python train.py --n_layer=12 --d_model=384 --n_head=3 --n_kv_head=3 --head_dim=128 --d_mlp=2304 --vocab_size=22628 --activation="squared_relu" --norm="rmsnorm" --norm_place="pre" --norm_eps=1e-07 --positions="rope" --rope_base=4700.0 --rope_fraction=0.25 --qk_norm=false --attn_scale=0.0884 --bias="none" --tie_embeddings=true --parallel_block=false --extras=["gated attention", "skips across layers", "capped logits"] --init="normal" --init_std_qkv=0.0178 --init_std_o=0.00362 --init_std_up=0.0178 --init_std_down=0.00362 --optimizer="adamw" --lr=0.00109 --beta1=0.95 --beta2=0.98 --weight_decay=0.13 --lr_head=0.0142 --grad_clip=1.0 --warmup_steps=478 --schedule="cos" --final_lr_fraction=0.0 --batch_tokens=65536 --seq_len=1024 --doc_mask=true --train_tokens=623700000 --steps=9517 --dataset="wikipedia_en"
Each number is 128 + 24 x the weight over its row's rms, rounded and kept within 0 to 255. Layers, rows and columns count from 0. Numbers have three digits each. The size before them is the row's rms in percent of the matrix's.

# layer 7 attention value, 384x384, rms 0.0502, rows 241-255, columns 192-239
096:108107087125170135127124107105153103082148094152106160149155129135131109127132142121171140117120141126174087107106086128151133094120120134146149
093:157126124092139131131133112153063131142125105110132112145139125064117128158115190114163170118103116155084151113158121150103162153113122104162131
093:117109115120089107132177124158135146132142144142113141182146151123122151119136120155179112091150137107131144084117133099122094112099110137079144
106:071152098107140089105170125148127158109136136112067133168159135126128136106121088086160125109159117137174144137165137082138146118118153148164121
083:117147116086179137108151107121123128096153136136115149116091123161130162099098132115138079149126136128084122130137115107116152126134187136099099
089:184114153100131137106122138122121108152130116121109137123131135134141131146140145165109112135077143150118101168147090166139114194114130117107141
093:171111107156089117108194160049118098111110139136149119091102104110134140066155160128141077129111134094160137132151111113190100133130150167138140
091:139096123140146112073111144100157137123131074116098131073151124141143122127093089120139100133121137173139107156160161129100146114129136185146121
102:142104127103136123131135134176157174118119111131115146120138137148118137124133159133128081154183104117112173073126158139133112107113151138168109
107:136100127143117104128101151141078128185114169114139131150124099083120143133109140086127133138131118126114155108133164085126146071108160114163114
098:169120146130117124133149183122148119101136100154136155190162129133110115130155124151162124104133114130155115146129131163205101169121143132085172
096:169150106180128117125140175109121075143169140148106140152143135128108145175118167127139114143132123156171113133129109121140126146141148120129148
100:169157117130111142124157180146144130142120122086126169075148158176121124128137147148101104142142101150139116163165131135135101085092141095174100
093:110110110159095114122126167082119163126107117118161090163136124109082100158151134122136119101149141092159142117143133168116108137124089149126118
090:080141163185151127115079112096136146156129188157145069122104124096113150128113133126143093079125142109110120104111147099095130147136123156073130
# layer 7 attention output (transposed), 384x384, rms 0.0517, rows 241-255, columns 192-239
094:140124114147123112143048124145121139072109112142135154148125137138124124144144131154149125113119101109122088173084166124125139120148108157124089
089:164123117106127130095093156134148138112124165093113099132099105144140133097019125130090141154131131117132137101133138115089114105067150116158108
091:098119136130121142144090130146129168134164126110145089140146143096043162135102133133135122078124100098108151140107145108132120103151153139104076
102:098117141084146133145084153118135124076164117128097150148099121085129130122104113160136111142094115124122144126123118117127151116133149174133072
082:155153102145116132144114120146109130090121086155146126140097139135126072135255158148130122152141134103115125150094120159122110139093116177110126
085:144106187121125149131143127116182141144104125121113132123146136113113136118069119138120098111147156157134115140141082142102163131139135122130139
089:154095132105127155157126146174072122098132151149141133117153142138100157113255142130095127129100183118137146135131115141135175152132129139131144
089:140092107159144134138126081121179103128136137135127139174091128151145093149144116107121100130121129160134121155152109152179173139135158145126112
097:134122166191100146153124122122164155078092111103136065134149125139127160112097137081107123125135071111159133135138122131144122144146146157173101
100:112144110142096126107140094107100108138137159124157113141121110125154123135123108116122163153116089098148143078127121140142126151110092149165119
097:070142161137130144119125119139149142141159081147123146118156128142088134129071114129114118132134143127127143134081178130115093092160134174137179
092:097124117138158148144140111124142125134126123133116127092093097145093126119070127173140136118148125160136142142103110143146158129135115172134156
095:149095123141165146115171127130174148136089123068120097125143109150128125113086112135097113116155158158145107126178076151115157139158183166140117
089:106122115107108120104124098135070125179140164116138161123134170126069124147115151109140137153084116141109127100104166137120138124154132086129123
088:100144078119101117124124095122115096133160147131129132109125150092114140168188134128182152116113109159115135086118160132153143149097073088112091
# layer 7 attention query, 384x384, rms 0.0478, rows 256-306, columns 192-239
102:096098143124144105136138136084136161124106152138127139136147119117110113139111119122109145123116139155120090127110118099070130098117128091143122
131:135204149119125128130125141140084140091122077161121106173088120139149155143121121104115125182146144092133144113166140161129109111124115145121090
132:131084121144144130137106092109195127123138177118145137052159112136095089109137123148160119113119090190145089155118138091113145167138135125161146
123:114145163106119115108129121159071153144134084136109118199110159133133159158119140098080125121134149084103170101140137165109099117132104096102095
122:127115108102132137115107179108144133089101118094137147137094087156105102149132135149142153180143154151126112114172127105172161143143093197131115
127:123141157127092099124141083157133132141168088147106113175163129147154139139114139092101124081120124102125159121135122143096135093133112077139114
112:120111118090122111094124166102154110111092080087092133179122082147119117152119144090103116145145163132137111116137127121127162076138059164081110
098:094142091108143081104127139110139103101129096101111145184121107130132102162106144077094141152137156141143150100143154129065121081125083151124124
125:130148151169157115128124105162104132153153113151118097132112143090171152117117130156126125117124107118146148138159121117118124120101154100122129
128:142168122152128132130107114154110137137125114116152123116121118110179153100086098178120111124156096130140128135142106101141138119091166118084149
089:140126126129128127093107118125146138104143092128135121145133125145158151142117166096123092075158143112112110114112159133094134119125100074106148
107:114130120144104158144117121148106128140126151136111098147147166116135126124145079116118129112120153109126153108156114116152096147123125111121121
100:101141114118154126106160126148110143141150112123093101154074196115141116190125049146117174164075103092194107105104147126089132135068070143113092
111:108104151151147099091151112116108159135150119114149120167159173142129121128137081108134058110123094093112126084157154097126127117148155152123161
112:119151170121125155112146146064143105107145145106156095096122132128093096137140117152136109119117102112109137148138125112137168103147172121152101
108:125149119140093125135114114116105140119109118123131133189153205139151130142140121132145129114123137080115121159137153113121141154155111140099124
122:128088086118100152159129123121143108164136177067118151101136135123100104117162149149138161102083096147135136145111114096121151152126137130118169
096:119146171147180121108108097100146162108131139171160090106125123141122138131111109129131118138135101145136104158113163136083110119130126108188132
094:099094104116089090098145109163122118172122145118068144132149145121098111113126124112139107075109142117152132089112121100161169128120150074115143
109:159135143116138138129114128118152128101116104092149138130068072156136131156127119162113137192134163103111102131140131122146142102149123189137097
117:138137108161149195158129128099167131121134167127116134064139119112142106099134107151161149124114097174134097178120125083150161151142183144134163
119:125145096097143096090119154109131135090081096082105163141117103148098103155138132123115122188143165090124091117139128131153157095179109178122120
131:130142103118159154118113163095134128111084153079130150081110148159100120123144094164129133166128134113118080144153145109165122171142141198126144
134:123114126106108136130122129132147122105095137110121137097119134159139106138137108127136128130139165130083128124137117117155124134158138159160126
099:108154095100153124129140113119123123118170109145100165181128116110145145170111138083098162152128135123152164109147152126081145086094103108111127
102:129145131154154140137172126074108151129193105141114129168125171100130136112119109079122129145141119112129151094133138149084104134122141100140105
171:109132096122140096129123158112153139099122106114118156146130104165122097137124142131141105138125130154093117131113145148111154109169106173112151
112:140167124122133128203129142126120095112128111139073134125118142132166115147096141142096142113126124136105180144142141122066129133111132123116124
101:080156172112158095159103147090092124104102076136152113111100077121135137126113131127138143143113125173146122108111135146119114153067094084125110
104:167138102132111116143177153102132131157101184119152171114138128141082136115104071133096170110113092120157132126123162119076122164080110126136099
107:139110145125086159138168088103129149087142159129130151133048158124129134097149091138112176138107104049140138143158115131143134125108123120147079
108:132114143122145133099175122081153118123119073117149118138113151093141105118124115098161087146145116083110169092154154109121147144114168153141129
111:118122103126097111141093098118138141132139117110110129152153172145135125168158150160120142146078108095120153147144105119155165124145131119089114
099:091128088124152118129103108112137105136106106140158100132138103114135131105092137134125071141144110171127152164139086141160143110104128122099127
100:138147099124158149184122130115106141106114139150126135149124144103104132123121177130087091139098136171144164160149095118126149105159120131084101
108:147124143126157125128095147135136141095102179121119116110155128113142143125112160147133068178154146157135073133099105144127145146162176172132137
115:106181140174170118164095122157120111138121087110114136181149122118148157131111164097124187146103155173128155126155130113102136126149160084081136
123:132175104136096142165123145131116139142101146134082164139096156160163136142144096114135153126127151126155114126145143123073178138159095154111142
105:131134144157131121155112125139135131117156116143112147118088053126116144102153140137127121151137094109110152139121082125143133105150170094198111
105:135101182125082168061139136116122178101146138093174105133104161137134134113154120134185093155138102081114136114104115118173127119105113123135141
107:138131154128123124139125167100158185106109164119114131128112107153112125094109078073133135141120149156143096190164092099134145133130095124155115
111:125146124120113159126109106115118102144141103114161136144159176133148105083114113176130094123153117108124160153122160127136130125151190162105160
106:153123141108128145143086144133126101127122146113124137148103140108148171075108117129104141094134088148113159121117123095099086093136150143130112
113:088147179117143118116168158090133126143167119124081147118172152125132114163139080115138167092140143097161110162149144119085176126156119139169127
105:128119116158136115091130104118101124105163117152159142130103095157116165096132107120137114121153133105123162142161145129158132155112100125149165
118:108134152149138095122130137093144102152144135104121113085116112132119125167125127109139108152142150118140123145100148112103149122145171102112126
108:100132097164117121155156126153105127137118167152103116126144143132108112190126133130098109146088105142144151136118158155148149089150129129117098
103:100134096139152078176101130119135111154115084133094193152120117104098137121116139144091153119134111163123147116132127103092116134145155114134104
113:135170107145165130151085143159132095152105111110121123147119124136132103132116156132130125153123121155119093154094111170118103170125166092154135
111:152153120138139112161132146124150128131096131128098131141104121136163155136119135133094179175140180144150114150109134145094135139177139139160097
114:114173140102131132123107140188141111131155127129134121143110104168133134143128107149120128136122137098139153126162111137158141124077137112161112
# layer 7 attention key, 384x384, rms 0.0478, rows 256-306, columns 192-239
102:087148137145139092127095120143098159181116092110101122130188140101098154148170090091114115116168109097159160146146153137168081100119097126126125
122:074134166145139125126104098131116100173129116111133121126175087101111142121141135081104185126142096110121142121093115122140138140104130134100087
117:161139084127103148114137173153138176109108114124108144115117160155127134130134147169167082139123169113132126143172118173122097108142130127139186
113:099142153087189127165158074117084082139136147130158108154120086099140139129106102097069178138127085142150128105094108105147125117088133128124057
124:149133123172077155111086147159124128136115148113127141094110157145120117130159157135182092132115138106068134145150172140129124127128130134138171
083:131102109069155157104135109119122126124154128140111128144103120126150123114077114128133142135120149102162124107117119139146163099102116133089075
137:139132136165087131133103143128142161146109138113170136102131128142119114118168130143161109136125109110087142133150159101164105139127144155144155
108:168127107146096125119126161112108137123128130122165143086114138154153133110165167128151112118136089105086119146094148116177120115135152155117133
079:117115112117109149114130128117172110114152156099137141130162162153161096128161071143126112129124170098120166120118132121153140143102111151112136
116:113089135084098096107122098136130104139145168127103116160148156124160130146155121113094125127134186100131146143115129117124105171100112127160138
175:127137106150094099120097157126133137127101124111174138106120126142118125118168164129179116123114079113116098138128163127157071143131116158133176
083:150132087126138155158095144141171094086136093109152147121155121169150091116085123138131113127124154137145153107145111114139159106146151130107147
083:125145091119094141131113096127157145141108123093120156156123127153122104131105128160122140117163197130122118124127143131137154134147109158099153
106:092164164126136134100124072104129096189077090156159127103149111100129121091140171128150151128134132088120164128093114127122137130066094122100112
110:096097114075163138099098139129187168092114104141128133138131103130114129105121102132114125144139125172143143118149132079112120131183155132144123
110:150136090147131155160115132161151120124089091139087134143170127140201125137112191112120088120128107153092147124167094098136152116172155123091133
112:142128108072139102138102126118110172100110169195155118128104134149131091110105108181156099117098145131156120138145159159155154153144108105173121
098:124155116135097084137134123152099130140142153163151099146130124134101146141171097114139108171175161089115158118136111122163123159093130131113116
094:132126108156135129133125148113171147115136116082126159115139141119156074105104156119092159116124107192107136135126118141119133136164140133160146
110:141141080139107138094127123128102133143130160135119145131107163127103105105144129145169123144104128063132134121116140144155128130100144149085113
091:146146109207114109134124154115142157128104118126150123124146136150101158175146146121144103118149128159137169148150133135123112161163120123167216
137:153127123150095149113098137141150141161107125119154123103145145117113132119181131148189081131124126095099138139153152125150105144133113130145188
074:121124123184110104147128150133159113136106133137134111133155108129136117130154183117173125129145138169132147134140105091135089142116158113150149
094:121146101118188152128107115143142129112132086150137135083088091129102131134098124122140128140126119190145096121111132151096148109126138083093153
124:144123120156101097111103150090118150142128159119146132094134146153133111104193175155170081114126106106088114140117144113162104129139139129138136
097:165147128151138107095108150113107167161118122155161128126095087168105102115117157124173095128095128056137130171106131143110149129136172147107111
079:116145166139109116095133116123081147174117140144143097126112125101107129140167161113119143131150106120103108133098136132116106130127135117139093
144:142115089139107125139085165120163100102102148117155141134127144184135097149160157153148086117136138152101138154153153087151124127168158144137149
117:132162119127110112085104129136082137130150116114147150133104098119095125117131136144138165112161103143138129163034158153140125139107111134150111
104:112121122137117067137106130147084143137173182168136116119128144133121148160145116137152115129160106061141086150115105145116125141121112098150062
109:087099138094169112106167073104150127129140141145176139114131122121099135146134150121124110136147162112124169138175159133115167101098125160103114
106:109103133150144144117152080111134104153126101117142110112141119111148074132113135147134112062104096114119123180155162123084121128089108128043134
111:119167146167119137089157124111140101128165066098118165152159077109167114122157143120104103096145132139065148147111123121062145086128202137104087
097:186152137124122171150133141114136118106154161138135117138101106182149110101112139150144163111133152169109122174123151136108099159134183149143138
102:149111128165137141170114121079167117099135103100098143152154097148141087088129132106101102127154147155057141141116160083104189137152170134152120
106:203110118144149168138132134145162117119135141113086160088131170129165129113111141074125091143148163159080173131212101106136128121121157092159144
114:110184086174085148153122165124121093132120099129097133184178120112112122139141136099100124127149130105119129144108102117106144107130135129122119
119:125132121156121117138120166150143134082101144129075144132183169144162137160142143126109090122133127165100169116150046095126144121179130114145158
106:137154136095167126066147152118151108116140097131125132105094145118128124115162089115114152130121126157155137110112165130112091098104146149134124
107:087121118140144125062173159172101147130150080163163131100151141141067191137149116107120147105103094127140120111142143119136110157099145132109157
105:147102121095147136155094162156115142103146146110116125124130112141146136138087101139138142130115127124127162147140151097121152113129118128151156
107:173116113117198132116107132127161122179106111133105107091145110155160166146100151081140102071136130150099120133117112129131125139131142118119131
100:126118142114153102117122120158114172114153187138145104105137110146131118135144104126147136134146107145095120138136118081116111106139127093141117
112:114139127093134103103111167143157143079107089118121101111116132155129136123136132159203125146106151160142114093137088143129135142175078146110184
103:140100163127134146082137100134108097146106128136161126154142112103106138091106106122126163117128102125155118089091151108158100097071138141125130
119:143167107124126135126125083104168054171123090128127155159101114106113130141131100138109136149165164119127142116129134149101117129108091119144110
105:145122115139097133124118156120143121118119121113070149166119108141138109126098123113097111096129148145098127136164109136110131145186152139101159
103:144139096122109132201108131119102124114159135102100111155118118085172093128144154136143123154142091110103091143116118111089123106149135129131089
110:148144110153129117133128144133144128098139109125099137096157180113177109176142111142137134129154109103107119131146103091125157108088085142129122
106:117105091149137165157120167157136126092123139121080115165132188122139118172118124112116104145137140155127161139214095094107144088158125166120151
111:070161128102138095087134137114142144119137107134136151109127124119089149163158062136135146162140104155158144098119130150136118136109154183150126